python train.py --n_layer=14 --d_model=320 --n_head=10 --n_kv_head=10 --head_dim=32 --d_mlp=640 --vocab_size=8192 --activation="swiglu" --norm="layernorm" --norm_place="pre" --norm_eps=1e-06 --positions="rope" --rope_base=10000.0 --rope_fraction=0.75 --qk_norm=false --attn_scale=0.177 --bias="none" --tie_embeddings=false --parallel_block=false --init="uniform" --init_std_qkv=0.0622 --init_std_o=0.0117 --init_std_up=0.0622 --init_std_down=0.00831 --init_mimetic=0.7 --optimizer="muon_variant" --lr=0.00205 --lr_mult_o=1.5 --beta1=0.95 --lr_head=0.00754 --grad_clip=2.0 --warmup_steps=200 --schedule="wsd" --decay_fraction=0.438 --decay_shape="linear" --final_lr_fraction=0.0 --batch_tokens=[65536, 131072, 262144] --seq_len=512 --doc_mask=false --train_tokens=562400000 --steps=4176 --dataset="wikipedia_en"
Each number is 50 + 12 x the weight over its row's rms, rounded and kept within 0 to 99. Layers, rows and columns count from 0. The size before them is the row's rms in percent of the matrix's.

# q: layer 5 attention query, 320x320, rms 0.0807, rows 0-31, columns 0-79
# k: layer 5 attention key, 320x320, rms 0.0823, rows 0-31, columns 0-79
# v: layer 5 attention value, 320x320, rms 0.0737, rows 0-10, columns 0-79
# o: layer 5 attention output (transposed), 320x320, rms 0.102, rows 0-9, columns 0-79
q0 085:32 52 35 51 37 45 44 50 50 29 22 58 44 44 64 42 59 36 50 71 48 49 49 49 72 49 43 63 48 32 56 36 69 51 63 45 55 59 36 33 47 50 57 43 62 62 45 50 34 57 50 49 49 70 46 48 45 63 52 41 48 49 43 54 25 55 62 44 65 41 59 29 59 58 69 55 60 28 60 48
k0 084:31 32 34 55 54 51 42 61 54 68 57 35 57 47 57 60 40 40 51 31 69 40 64 45 40 56 43 49 40 42 68 46 03 52 47 62 35 48 53 46 58 54 59 50 43 60 62 49 52 61 62 51 60 54 30 41 50 33 50 65 42 59 71 43 61 48 44 52 45 56 54 53 46 78 32 37 61 23 32 30
q1 090:48 52 59 50 47 48 40 42 68 47 40 50 45 49 65 58 69 60 49 68 54 41 34 25 76 66 48 54 49 54 36 33 69 43 72 44 58 65 34 44 45 48 41 65 37 59 48 51 46 44 57 59 49 57 44 54 61 44 39 43 65 57 62 46 57 48 60 53 49 24 59 46 41 52 47 71 48 43 66 47
k1 095:65 54 34 36 68 57 54 58 52 29 51 58 69 51 49 39 48 50 72 54 66 51 85 62 55 57 41 49 58 41 85 62 65 39 45 43 61 49 28 52 56 42 69 42 51 44 49 36 56 52 65 50 60 55 48 52 38 44 40 46 41 64 48 53 52 53 55 50 48 40 34 58 53 77 34 53 82 60 42 53
q2 086:49 60 43 54 24 57 55 66 29 48 63 58 20 41 64 37 58 59 52 60 53 25 48 37 72 25 59 65 65 49 58 25 69 65 54 34 38 54 42 53 37 55 39 57 42 58 51 50 31 38 39 47 61 57 53 45 52 46 53 77 55 28 63 49 50 57 40 55 39 17 58 68 41 37 60 52 49 46 56 52
k2 091:49 55 29 38 60 55 54 59 36 53 52 52 48 63 38 55 52 46 63 43 52 42 39 39 64 48 39 45 51 48 69 68 51 58 45 48 71 59 29 50 65 51 88 47 65 61 40 49 43 65 69 50 44 53 46 57 72 44 32 46 60 56 55 49 37 49 54 36 40 44 68 57 59 43 10 42 55 28 51 49
q3 086:35 56 64 61 38 43 66 36 55 38 66 71 56 46 72 53 28 57 55 42 35 75 61 42 40 51 64 59 49 76 48 76 34 56 57 44 48 39 55 62 44 57 36 35 43 55 59 43 50 57 45 30 45 53 43 39 41 63 62 64 52 53 57 43 35 64 51 46 46 40 41 53 65 47 74 52 22 66 52 55
k3 080:34 51 55 41 54 43 45 32 59 37 49 47 60 52 53 23 50 53 49 30 41 46 52 62 47 60 50 49 61 49 42 85 68 57 57 56 61 51 48 51 48 42 46 55 34 58 42 32 72 52 37 52 55 50 36 47 62 62 33 51 46 51 62 33 51 38 58 43 56 48 09 42 43 54 57 29 45 58 38 34
q4 088:49 42 32 42 60 50 28 75 33 53 43 55 47 31 42 43 47 43 46 55 40 46 32 62 51 76 44 55 47 35 25 41 63 56 24 60 43 35 47 38 43 51 63 57 53 57 49 61 56 30 52 48 60 60 67 52 55 55 56 50 44 46 62 45 57 55 44 29 43 36 66 52 53 67 72 53 55 52 50 56
k4 104:57 27 34 36 28 51 55 56 35 48 44 49 31 47 48 56 44 64 51 38 55 50 39 53 65 35 48 57 57 43 78 39 45 40 62 46 54 59 37 46 65 41 48 65 53 52 59 42 38 57 61 32 65 57 54 45 55 36 42 54 43 71 53 58 56 44 81 45 30 48 41 54 29 63 32 27 71 37 52 45
q5 099:55 40 49 47 60 52 42 68 58 40 39 35 34 44 43 28 66 67 61 56 63 40 46 47 58 14 63 46 53 22 43 49 59 41 61 37 37 66 49 43 52 50 49 72 74 61 54 48 40 39 36 69 60 33 56 51 59 49 41 62 39 56 50 56 52 69 66 34 34 47 61 61 39 66 61 56 59 74 43 61
k5 075:44 43 49 57 60 49 42 45 44 37 37 67 60 59 45 43 60 57 47 41 46 46 57 48 68 36 41 67 53 30 59 51 41 73 52 53 43 56 55 67 61 62 73 41 58 50 46 25 49 36 43 63 46 35 38 55 72 54 51 58 30 50 51 41 52 31 37 70 45 50 46 43 55 51 27 51 64 62 60 59
q6 099:45 45 68 39 68 53 23 50 54 44 52 59 38 51 66 45 81 36 65 40 51 67 37 63 50 47 35 53 77 29 63 49 63 59 37 38 45 64 66 41 55 39 73 61 52 66 64 60 40 51 60 63 54 53 65 43 24 51 39 60 66 36 35 64 54 38 47 56 47 31 54 37 42 53 32 70 78 43 52 46
k6 077:32 32 42 51 56 57 42 48 49 55 61 57 63 56 60 51 53 38 58 62 64 71 49 58 36 58 50 43 33 39 68 51 60 49 54 50 56 58 49 57 37 47 57 50 58 54 70 41 59 69 60 53 61 32 46 68 54 45 48 62 54 51 74 51 44 57 61 46 56 43 39 41 57 57 48 44 37 23 36 82
q7 103:56 57 73 54 70 46 60 43 42 28 37 52 36 30 45 56 70 34 52 41 38 35 66 48 29 52 74 60 56 54 52 66 54 53 54 52 53 43 55 33 58 49 54 64 52 60 58 45 57 66 51 39 58 54 54 53 61 69 90 51 34 55 40 44 54 63 53 45 60 57 68 39 92 58 45 63 41 67 61 51
k7 074:26 45 43 60 60 55 45 48 48 40 63 59 73 61 63 49 57 48 45 72 40 48 37 35 58 74 35 45 65 35 30 32 37 34 45 38 49 38 82 65 59 40 37 67 58 58 37 51 30 74 65 54 81 48 42 53 41 52 42 47 49 33 39 57 42 51 58 69 57 55 53 59 41 57 55 46 32 38 47 55
q8 092:47 33 54 52 47 51 48 16 46 36 49 61 49 69 58 40 56 41 44 31 52 53 57 65 39 41 38 39 48 49 56 31 25 68 72 41 49 42 42 62 60 68 60 41 41 51 39 35 34 37 76 43 61 61 51 62 67 43 59 28 44 40 42 79 37 62 38 56 53 29 57 50 53 47 57 50 51 22 52 62
k8 098:54 66 76 57 56 57 55 53 55 47 66 53 61 51 74 42 48 60 54 08 51 73 39 33 40 59 37 51 69 43 47 38 29 67 47 69 40 33 42 55 46 66 53 44 68 47 78 64 52 46 59 64 68 41 57 57 46 63 37 32 39 39 54 34 69 27 45 54 58 49 63 76 69 53 47 76 56 40 39 42
q9 095:47 54 37 49 27 49 51 53 56 57 58 57 73 64 52 47 53 60 40 53 58 40 26 51 48 41 58 61 39 53 39 71 67 33 50 54 52 59 47 52 32 47 38 39 48 41 27 43 34 60 53 50 51 42 39 49 52 64 59 31 43 45 29 64 53 42 57 62 58 52 69 51 51 54 65 70 46 41 61 37
k9 088:52 48 69 56 58 58 53 43 61 68 57 57 42 55 64 51 56 75 39 63 72 53 47 46 33 65 64 31 52 46 58 46 47 68 49 33 68 61 54 29 62 51 54 50 65 59 20 37 54 53 59 23 24 63 63 43 64 47 18 37 68 50 41 49 59 70 42 50 48 45 75 30 33 60 47 78 51 52 57 65
q10 098:43 55 44 52 47 71 57 55 74 63 42 64 59 61 67 50 59 60 45 47 63 54 52 76 51 91 68 38 57 54 61 97 49 31 62 43 37 37 51 53 47 56 33 73 72 44 62 53 60 62 55 51 52 48 52 43 59 65 74 52 44 59 60 53 64 58 50 39 67 76 52 19 52 42 47 56 76 32 46 27
k10 102:37 39 47 52 51 55 56 47 24 56 32 52 55 46 39 20 58 72 61 66 58 53 53 57 42 60 39 61 39 50 69 46 64 34 42 61 57 27 51 35 39 51 47 49 52 50 35 60 23 63 26 70 75 58 50 64 48 52 25 42 47 61 61 35 21 53 68 41 37 65 66 59 28 59 51 54 39 50 38 44
q11 098:54 33 41 74 26 45 33 66 55 46 48 44 61 46 75 51 61 56 54 39 41 20 34 46 61 42 23 57 41 44 47 43 55 43 24 61 30 47 37 50 52 48 63 40 28 53 46 44 48 46 49 57 37 41 40 32 59 34 42 34 40 49 43 60 43 54 55 48 46 50 67 51 63 34 64 67 59 48 40 60
k11 102:49 61 30 51 37 69 64 44 62 74 55 52 56 44 61 51 46 65 40 82 36 48 64 48 55 55 39 16 51 46 47 47 52 43 52 44 52 58 50 75 61 40 32 69 59 43 31 47 47 39 60 48 72 72 43 53 40 51 45 46 43 63 45 39 46 64 52 23 76 45 51 39 57 63 56 43 55 50 56 39
q12 080:53 51 45 50 43 35 62 49 45 65 62 52 31 42 50 43 49 74 67 36 50 46 70 72 59 46 37 46 49 55 71 36 29 56 56 49 71 66 45 41 59 34 48 38 80 43 61 36 58 53 27 48 42 56 74 33 62 37 37 52 38 58 63 46 48 45 33 55 47 57 47 53 51 74 33 59 52 48 26 50
k12 087:42 56 57 39 46 26 69 56 59 51 63 50 29 49 78 45 43 57 41 56 51 51 53 52 46 58 32 42 68 56 62 43 59 52 34 56 58 59 44 56 63 56 66 53 31 47 39 61 43 52 59 53 49 50 33 60 51 47 44 45 49 57 44 46 33 61 51 51 48 33 63 45 68 30 68 38 44 70 63 32
q13 087:41 52 70 52 60 65 45 37 58 42 47 58 33 50 47 61 72 28 59 76 58 58 28 46 79 63 44 42 50 56 63 46 65 62 45 46 64 65 34 23 50 62 54 57 53 43 57 60 55 55 57 44 34 56 45 22 48 63 23 35 51 60 34 54 61 53 56 55 50 50 37 36 46 45 34 57 63 44 17 50
k13 085:51 51 32 45 44 45 56 41 50 72 58 42 47 26 59 61 53 45 39 39 44 55 29 26 45 42 34 39 48 53 50 51 46 45 72 22 58 53 52 67 51 60 65 50 51 50 45 41 61 62 75 36 41 46 40 26 62 35 60 55 47 55 46 56 50 65 71 59 51 42 45 53 47 47 37 56 35 55 48 71
q14 082:49 54 55 47 54 57 53 71 49 40 51 36 23 38 47 40 76 38 59 69 72 22 52 53 64 59 54 40 42 33 46 58 66 55 43 50 36 43 21 50 34 39 59 53 64 37 53 62 56 39 56 53 53 59 42 45 76 36 63 36 58 45 65 47 44 52 37 43 45 63 55 51 35 71 42 56 51 38 45 27
k14 088:35 43 18 47 57 37 78 63 33 61 69 29 68 50 76 53 37 51 35 53 51 41 65 43 40 28 49 44 41 53 55 40 48 42 51 42 36 57 45 57 60 41 54 58 24 40 43 47 59 72 53 38 41 31 47 52 43 34 49 30 45 58 54 55 69 53 59 52 49 41 71 59 34 59 58 53 58 68 53 46
q15 087:46 52 38 30 20 59 42 67 37 51 71 30 41 56 61 42 53 58 62 55 34 50 65 63 45 54 47 44 55 50 46 65 53 69 49 39 43 68 86 44 48 44 27 36 50 45 47 61 57 55 44 48 43 34 58 67 49 66 56 65 35 35 47 72 50 46 53 67 46 36 68 52 39 37 57 52 32 59 52 49
k15 098:56 44 28 50 33 45 50 55 38 45 38 45 40 53 27 54 50 36 53 50 46 43 56 44 59 51 56 54 51 35 54 24 78 57 40 45 50 54 45 45 63 43 74 53 57 46 50 58 29 69 62 36 41 50 36 38 59 23 33 54 55 60 59 53 52 51 64 43 39 46 45 48 40 52 33 14 61 45 37 61
q16 104:26 57 73 43 47 62 42 66 36 54 36 78 25 56 47 46 67 52 59 74 46 54 44 51 75 52 65 53 38 24 52 51 56 56 71 50 49 71 55 57 54 51 53 51 36 58 49 46 38 62 49 46 46 57 51 46 49 41 33 67 52 51 75 76 76 65 59 43 22 57 48 43 74 57 43 55 40 51 53 59
k16 085:33 48 25 49 68 46 16 53 65 43 44 71 49 49 31 45 45 34 50 37 50 35 48 40 66 48 48 42 68 58 20 57 51 49 40 49 49 68 47 51 40 48 48 45 58 51 63 45 35 55 67 58 33 39 69 27 39 32 36 56 55 48 46 56 39 52 49 48 46 44 79 39 50 33 50 59 20 60 26 49
q17 093:76 55 68 58 58 51 47 56 77 58 60 61 46 47 46 50 61 62 39 34 49 60 66 38 60 48 64 73 67 56 53 46 64 44 64 44 26 35 46 51 43 57 79 57 41 35 46 69 50 37 61 63 44 46 44 34 63 29 73 52 42 74 43 60 64 39 41 62 45 62 66 38 49 43 32 55 67 57 49 57
k17 100:40 64 45 53 57 63 49 52 56 60 52 61 64 33 39 44 56 46 34 47 39 77 39 44 52 50 44 37 41 66 60 58 37 30 41 45 66 43 55 69 45 54 10 66 53 57 48 61 41 42 49 83 60 52 54 53 52 57 42 45 40 36 55 46 45 57 52 40 72 52 54 44 51 42 77 67 38 38 50 45
q18 096:67 29 27 53 45 48 65 53 68 69 42 33 44 37 41 46 59 51 47 43 79 52 56 44 52 51 24 28 71 51 62 48 39 41 56 52 30 35 41 41 39 61 71 44 56 44 57 49 47 39 56 60 23 36 53 60 54 50 48 46 40 72 54 51 48 60 38 59 52 40 80 43 44 45 40 74 54 36 48 72
k18 100:45 61 53 54 73 60 46 68 41 59 69 26 59 40 40 56 45 66 58 51 21 41 44 55 30 58 34 62 42 52 62 47 48 22 64 43 57 33 56 59 42 35 27 56 52 42 64 30 63 45 50 72 55 54 46 64 45 60 59 37 72 44 69 58 49 71 56 60 55 35 67 51 65 49 63 53 52 59 58 55
q19 094:45 36 75 56 55 50 59 52 49 44 49 75 52 46 30 33 23 35 61 49 60 54 69 36 72 51 32 38 51 47 66 54 57 57 54 46 60 38 25 26 62 59 38 41 38 58 40 47 67 39 43 31 43 20 57 75 33 56 42 60 62 38 56 49 64 37 48 32 50 50 36 49 50 62 54 42 69 59 45 22
k19 119:53 54 45 35 39 43 55 45 45 34 48 57 20 42 51 51 56 47 34 70 57 54 49 46 37 40 63 51 54 36 47 28 62 65 42 36 56 75 70 59 56 55 69 53 61 49 61 53 33 59 56 33 38 44 61 41 29 47 36 54 48 70 52 48 55 42 51 31 50 56 40 51 36 61 55 54 35 62 41 70
q20 094:54 32 58 50 26 49 64 61 47 59 60 55 55 55 56 56 21 21 73 52 44 72 45 70 42 44 57 30 57 45 58 31 68 37 16 28 49 43 82 59 53 69 40 42 60 39 44 54 43 43 28 47 64 49 69 52 41 58 40 51 54 40 58 56 67 57 69 51 55 42 58 27 49 35 46 48 47 57 35 49
k20 096:43 54 12 53 41 53 34 41 57 65 57 52 45 64 36 76 31 67 43 75 50 43 58 32 61 57 41 60 48 32 37 34 58 49 58 32 49 42 45 51 58 43 50 60 44 38 73 44 59 35 58 49 41 28 51 39 62 46 51 66 30 62 51 73 55 40 60 28 34 46 61 56 50 70 43 53 49 57 40 59
q21 104:67 61 38 42 48 29 61 46 56 38 57 70 72 44 54 54 48 40 48 54 46 61 44 56 32 58 63 42 45 57 39 37 52 53 34 58 36 46 65 47 55 53 51 45 75 44 64 35 51 59 35 50 29 55 49 54 65 52 52 75 63 57 69 66 41 45 48 58 50 55 47 38 35 44 60 55 46 74 47 61
k21 106:44 26 47 66 51 75 55 66 49 39 72 68 46 32 48 56 56 70 77 80 57 64 65 51 55 50 44 41 46 56 60 45 45 64 63 64 53 44 59 30 74 54 46 49 74 54 68 40 42 38 49 39 51 65 62 49 65 49 69 49 44 60 51 55 51 42 45 52 28 53 30 60 39 67 47 57 59 55 41 35
q22 103:31 47 47 37 68 45 27 58 62 48 61 47 45 49 55 61 68 42 51 47 54 43 54 43 61 63 39 69 62 63 53 60 55 61 40 56 35 44 48 67 56 52 58 59 62 59 32 30 54 36 44 76 57 47 39 53 63 50 43 42 63 46 49 52 65 58 40 66 37 26 62 52 48 40 63 44 58 32 55 68
k22 105:44 42 32 58 79 54 37 49 25 66 67 33 69 41 54 54 38 49 71 46 52 56 59 58 50 26 56 55 51 39 66 52 75 47 69 59 54 38 77 25 66 63 51 62 73 49 55 48 50 42 57 28 48 67 68 64 29 60 32 42 40 61 45 47 69 69 50 52 37 53 69 48 53 57 62 60 36 55 62 34
q23 100:60 77 41 47 73 56 32 55 39 40 65 61 44 41 50 46 61 54 66 57 41 39 63 62 42 42 35 57 60 47 34 42 31 40 59 58 61 58 47 64 50 56 25 42 54 64 42 43 35 47 55 49 55 46 43 42 29 40 46 70 40 42 50 39 59 49 62 41 34 56 51 67 20 54 58 40 35 50 48 55
k23 103:18 29 49 47 68 46 62 66 44 43 41 63 38 57 50 66 44 52 42 83 27 57 42 49 47 46 53 45 45 60 24 39 45 59 41 66 45 51 79 52 35 44 52 38 52 70 59 40 42 32 26 48 31 63 63 46 64 64 42 62 63 38 69 60 56 53 56 42 38 46 66 45 33 58 58 59 62 56 40 39
q24 095:49 63 53 29 56 50 51 65 62 62 44 42 62 36 38 34 20 43 37 42 58 37 22 49 47 58 46 40 83 43 68 37 49 43 63 61 21 49 45 25 60 49 58 45 71 46 58 36 32 45 42 51 50 25 52 75 62 67 51 50 55 60 52 39 57 41 55 43 46 64 32 36 47 47 45 54 56 35 51 51
k24 094:55 52 49 38 54 29 17 53 52 74 51 64 48 50 61 38 41 38 62 42 38 68 51 51 33 53 43 40 44 62 37 50 48 51 37 54 44 50 40 47 35 48 20 68 54 53 64 39 48 42 52 46 30 45 48 61 52 63 46 71 38 47 45 47 47 50 54 46 63 42 66 49 43 42 35 29 41 64 32 63
q25 100:53 62 71 35 45 57 43 52 37 74 39 46 49 66 57 62 47 71 41 55 42 57 58 46 48 69 42 37 49 22 36 58 36 75 67 50 43 54 56 58 71 54 31 64 32 55 71 47 46 22 64 48 33 64 36 47 78 48 48 25 48 41 80 48 25 56 72 57 40 50 35 27 57 44 44 38 33 61 45 56
k25 097:47 43 57 53 50 35 60 52 59 34 38 38 54 71 59 50 46 37 55 33 49 72 66 37 51 39 35 37 70 73 64 54 57 29 51 39 50 70 64 57 61 52 25 34 25 55 41 41 50 56 37 36 54 38 38 30 31 41 63 53 68 50 49 55 51 47 45 37 55 42 64 66 57 70 68 50 74 63 44 37
q26 098:50 38 33 54 39 52 56 62 63 59 58 62 34 72 46 74 47 51 36 64 38 38 56 37 61 50 42 52 40 53 47 55 47 56 73 36 44 28 51 45 28 44 58 33 69 12 44 49 53 47 55 46 54 36 39 58 97 36 40 70 52 71 52 31 34 51 49 43 75 50 43 42 33 51 55 46 48 38 53 57
k26 099:59 59 42 47 60 57 43 48 41 26 45 30 54 44 57 59 61 48 74 53 58 59 48 58 54 49 47 64 55 44 54 33 37 41 57 34 63 54 66 49 46 37 75 58 49 73 50 39 50 38 61 34 31 39 64 33 57 60 61 29 25 42 46 58 39 40 39 44 38 64 28 43 61 31 60 29 50 38 51 48
q27 099:44 36 50 56 71 38 60 65 39 62 39 31 67 51 65 49 62 62 51 38 80 25 36 42 43 68 53 50 47 61 48 47 65 60 35 34 34 36 62 48 40 36 68 28 50 61 49 60 41 42 53 40 50 49 60 47 45 50 39 53 42 83 61 63 41 39 52 69 45 46 50 40 42 36 58 41 39 53 50 38
k27 096:23 74 32 59 70 29 57 48 48 49 54 64 41 58 59 33 43 43 39 58 46 47 40 55 58 37 50 36 69 48 39 57 29 66 43 26 50 70 57 45 62 43 49 44 50 43 52 63 48 60 54 62 51 52 58 42 39 40 42 64 60 44 77 37 34 50 61 43 70 53 57 52 45 53 71 60 65 72 37 45
q28 101:57 57 35 57 45 37 54 36 45 39 43 23 67 50 59 53 64 43 53 52 32 43 55 47 57 42 46 69 44 58 45 36 52 44 82 48 53 45 35 34 39 36 44 65 52 78 34 36 38 53 46 29 56 50 53 59 36 49 59 51 71 60 50 33 49 52 67 50 29 48 43 55 37 47 45 50 55 41 52 61
k28 100:59 36 59 50 65 41 49 60 36 72 52 50 46 72 50 55 34 41 49 47 48 66 38 64 50 64 55 44 63 49 58 69 46 66 42 49 43 62 50 67 44 43 52 55 47 46 45 70 59 56 45 30 34 42 37 36 44 51 62 39 69 57 50 47 56 71 68 36 30 51 37 57 62 31 51 46 42 42 49 47
q29 102:51 18 55 54 44 41 18 52 39 48 45 31 45 61 44 39 41 56 47 61 55 52 76 54 39 63 50 46 57 50 45 68 29 65 48 32 67 42 44 35 51 36 68 51 32 51 61 47 42 73 34 62 39 56 34 62 42 44 53 72 33 60 34 49 51 52 57 40 32 36 36 37 66 49 48 47 38 35 72 35
k29 098:41 46 44 49 37 56 27 46 49 39 43 31 65 53 67 45 41 43 49 31 59 36 46 63 37 48 77 60 41 44 36 61 53 65 57 55 53 61 79 51 51 52 66 62 50 63 29 45 77 33 36 40 47 50 76 52 47 48 47 54 60 54 71 39 63 43 38 44 52 53 66 51 28 66 44 43 60 71 45 59
q30 100:50 45 55 54 62 44 31 33 50 34 36 60 58 56 61 24 56 46 72 54 47 54 48 54 48 40 37 45 48 46 38 57 51 48 58 54 44 33 53 54 77 35 31 49 62 48 38 52 39 64 52 53 51 75 47 32 51 66 42 64 63 34 62 57 49 58 30 56 70 45 57 42 37 43 60 36 53 60 60 72
k30 101:40 43 70 34 57 48 47 52 67 30 51 45 34 60 53 24 39 71 47 40 37 39 58 39 45 49 52 69 46 32 42 23 56 44 50 67 47 51 38 32 59 42 36 36 87 63 41 42 71 53 46 54 54 47 32 34 33 50 57 47 64 54 37 45 38 46 61 27 44 58 49 40 64 46 52 58 56 63 38 66
q31 100:55 49 50 69 48 46 58 45 45 39 20 42 54 45 43 77 56 26 56 74 43 67 26 36 57 40 42 48 47 61 31 63 50 63 51 50 44 64 53 43 44 56 52 58 30 61 39 36 50 67 52 49 17 42 31 71 58 48 29 41 40 36 40 27 26 48 72 57 20 40 50 56 57 43 47 35 39 37 43 53
k31 101:43 53 69 49 35 61 26 62 51 63 73 43 47 45 55 23 55 51 31 54 47 33 48 58 56 33 57 22 63 53 47 59 56 81 69 41 37 45 41 31 45 32 56 48 56 50 35 41 29 68 44 43 44 52 57 43 64 64 42 54 65 67 63 56 52 42 11 54 51 50 84 53 68 66 42 43 62 43 59 48
v0 093:58 48 41 48 81 64 50 45 53 41 41 52 41 44 67 36 56 48 53 43 36 45 56 51 59 55 56 59 56 52 60 51 81 38 29 37 56 70 62 57 64 68 58 24 45 61 46 37 41 64 19 59 59 48 52 51 51 61 52 43 72 55 52 64 45 37 39 33 38 50 56 42 57 50 57 53 41 56 39 46
o0 096:53 52 33 63 27 54 55 56 48 46 66 62 74 58 51 52 45 65 65 48 39 43 46 44 51 49 38 64 40 43 45 58 35 38 43 65 46 55 45 49 34 57 36 57 64 48 59 54 22 44 51 41 44 52 63 52 69 47 48 52 49 39 74 63 41 48 66 33 49 46 69 51 60 49 46 61 45 49 66 31
v1 093:38 54 63 36 53 53 43 58 62 57 35 68 42 33 40 75 29 45 52 65 47 50 40 54 50 50 73 40 40 56 30 22 37 74 77 54 45 73 53 55 58 47 53 44 46 62 64 45 37 65 54 56 41 39 56 60 57 67 66 46 61 46 40 50 65 38 45 41 42 42 53 58 53 62 46 44 42 44 54 60
o1 095:44 31 55 66 72 57 40 39 72 52 52 41 48 66 53 59 64 35 47 53 41 48 38 19 46 34 18 56 48 63 59 63 49 23 53 58 39 35 53 48 43 34 68 47 44 53 50 36 72 30 58 49 57 50 55 25 41 44 50 51 52 49 66 28 42 64 35 69 62 41 36 54 62 34 60 67 49 49 40 64
v2 096:51 34 59 53 67 66 75 68 53 41 35 54 46 49 58 79 43 43 39 24 37 34 56 33 30 41 66 58 54 40 17 66 52 37 39 64 28 49 35 50 50 66 47 59 53 54 56 53 59 58 46 61 54 10 44 37 46 49 69 62 71 69 62 64 56 38 52 49 44 38 51 49 45 41 61 75 26 44 47 35
o2 093:25 56 58 46 32 42 47 28 43 39 38 45 64 61 46 50 30 70 61 40 68 58 42 57 43 51 49 54 49 26 57 59 55 59 55 59 54 58 42 53 56 50 51 44 32 53 49 28 40 35 62 70 45 44 60 51 60 51 42 39 55 52 76 56 62 58 46 44 48 28 52 71 62 40 54 33 46 55 50 52
v3 100:36 50 58 37 30 74 47 51 56 59 61 42 45 60 67 70 59 37 45 52 64 56 59 39 46 65 75 45 51 47 62 75 54 44 58 42 38 48 69 43 66 51 33 67 49 77 52 42 52 43 55 27 50 39 53 54 47 29 51 43 23 78 59 30 47 51 55 51 53 45 69 62 49 46 48 40 50 64 76 57
o3 095:61 54 59 34 74 40 66 47 66 77 53 24 61 42 41 42 49 56 59 47 69 43 54 49 52 22 44 45 36 34 57 43 48 67 63 50 80 32 57 50 37 60 44 61 49 68 45 58 65 61 45 37 41 50 61 53 38 67 63 52 27 33 66 68 73 59 46 36 37 45 37 49 55 35 38 59 45 60 46 50
v4 087:43 75 55 48 50 44 69 57 54 52 45 59 35 50 37 49 35 39 56 51 36 49 39 53 44 55 75 30 64 66 55 61 64 47 32 52 57 48 46 54 37 55 71 48 49 61 51 38 60 48 49 72 54 53 61 44 32 55 53 32 66 51 44 30 23 56 53 67 37 89 54 42 38 42 39 61 37 46 27 48
o4 093:68 55 40 54 68 55 37 49 50 32 35 36 46 55 29 57 54 49 51 39 59 43 68 35 67 49 48 70 39 29 56 43 52 58 51 42 38 46 34 57 58 45 42 59 46 57 54 56 41 54 62 51 43 44 47 38 66 54 48 44 42 77 49 59 43 53 65 65 26 33 63 28 59 37 45 71 54 62 70 56
v5 098:76 54 36 36 52 14 56 60 58 57 44 57 52 52 52 60 67 45 69 50 36 44 44 49 59 54 60 51 55 35 42 60 44 59 41 68 31 63 46 44 32 47 29 37 45 56 52 50 51 44 45 67 55 65 52 61 57 70 53 35 35 35 53 40 34 48 48 49 55 64 34 57 58 50 70 59 68 41 67 41
o5 091:43 37 50 62 46 48 43 33 58 59 36 57 66 48 35 58 52 66 60 47 53 51 58 48 47 64 40 39 72 90 58 50 47 30 30 44 71 58 52 57 56 49 52 37 36 47 77 66 46 58 50 44 47 56 54 59 35 55 50 38 59 69 54 57 50 35 41 55 44 42 82 37 48 27 22 43 64 58 46 38
v6 092:45 29 45 59 50 56 51 41 41 59 55 52 50 40 38 46 63 48 56 37 50 55 49 52 38 55 40 53 34 24 58 68 53 57 39 61 64 53 56 70 27 60 78 58 48 54 55 53 59 50 66 51 55 55 33 64 41 39 33 53 55 63 33 47 35 52 46 49 62 52 49 50 34 51 55 72 52 48 75 36
o6 088:62 59 41 55 46 39 64 51 55 64 25 45 69 45 42 56 75 60 36 37 64 75 59 41 57 48 52 48 40 45 34 57 71 36 59 40 51 51 46 31 48 67 37 55 56 57 48 44 53 48 39 69 51 59 56 57 36 57 57 47 44 59 69 57 39 43 63 43 51 47 48 33 42 59 30 32 49 50 70 66
v7 091:25 53 71 73 50 53 45 66 55 50 53 40 63 60 52 70 35 63 50 54 35 59 36 51 70 58 35 27 40 65 65 45 43 57 49 51 50 52 49 55 35 73 43 44 81 50 43 45 46 44 15 60 36 62 42 50 43 69 57 54 49 53 33 52 38 42 43 57 54 37 52 53 62 59 59 56 58 58 49 26
o7 091:51 67 45 54 39 27 49 36 53 42 57 60 49 31 50 51 43 50 43 41 55 34 40 80 56 54 51 66 51 34 39 43 54 45 27 43 42 59 47 54 61 42 66 63 28 49 37 31 65 41 59 51 57 54 86 61 56 53 71 35 55 77 51 43 40 62 61 41 60 37 66 27 43 37 42 60 37 49 66 56
v8 102:71 60 49 36 43 55 61 46 65 64 35 50 63 53 67 53 45 49 53 45 63 48 41 32 42 45 41 32 67 23 39 77 32 28 40 31 60 16 56 35 46 45 48 57 46 45 42 54 52 58 50 46 49 55 46 65 37 34 43 40 69 65 73 44 72 47 50 72 59 31 45 42 37 62 42 34 62 50 53 56
o8 096:46 62 41 21 57 40 47 65 52 31 57 21 40 55 68 67 44 38 34 41 65 50 48 30 46 53 53 57 36 47 56 36 51 45 46 53 60 60 28 66 52 33 53 49 40 41 45 40 56 47 54 51 59 37 52 58 62 53 52 41 38 58 44 53 52 52 61 41 55 48 70 54 64 52 44 56 44 47 31 58
v9 084:60 64 43 58 59 46 44 43 51 30 48 63 45 51 52 65 59 71 57 33 41 47 67 56 43 47 53 46 57 43 25 60 38 49 68 64 42 26 50 55 79 68 67 59 46 44 53 41 45 50 84 32 54 37 53 51 46 53 46 45 27 51 42 50 65 59 48 37 34 24 26 30 53 48 84 46 46 26 47 61
o9 087:45 55 43 50 17 60 65 75 36 67 48 50 45 54 70 24 65 49 31 54 64 44 42 52 42 28 69 62 46 41 39 43 57 49 25 51 50 42 63 33 19 63 53 49 51 57 63 62 73 44 43 61 51 54 46 60 53 67 48 72 46 58 46 65 49 64 57 65 59 37 38 69 49 72 39 58 48 60 59 41
v10 093:56 50 47 52 51 58 60 39 45 54 32 30 45 37 63 79 58 55 40 44 47 38 48 55 58 58 45 44 70 38 38 27 32 55 60 52 58 54 30 57 50 38 44 36 54 61 50 62 51 44 43 60 42 65 45 57 57 35 61 46 59 43 43 53 53 45 41 54 54 50 58 47 60 58 69 36 64 54 65 78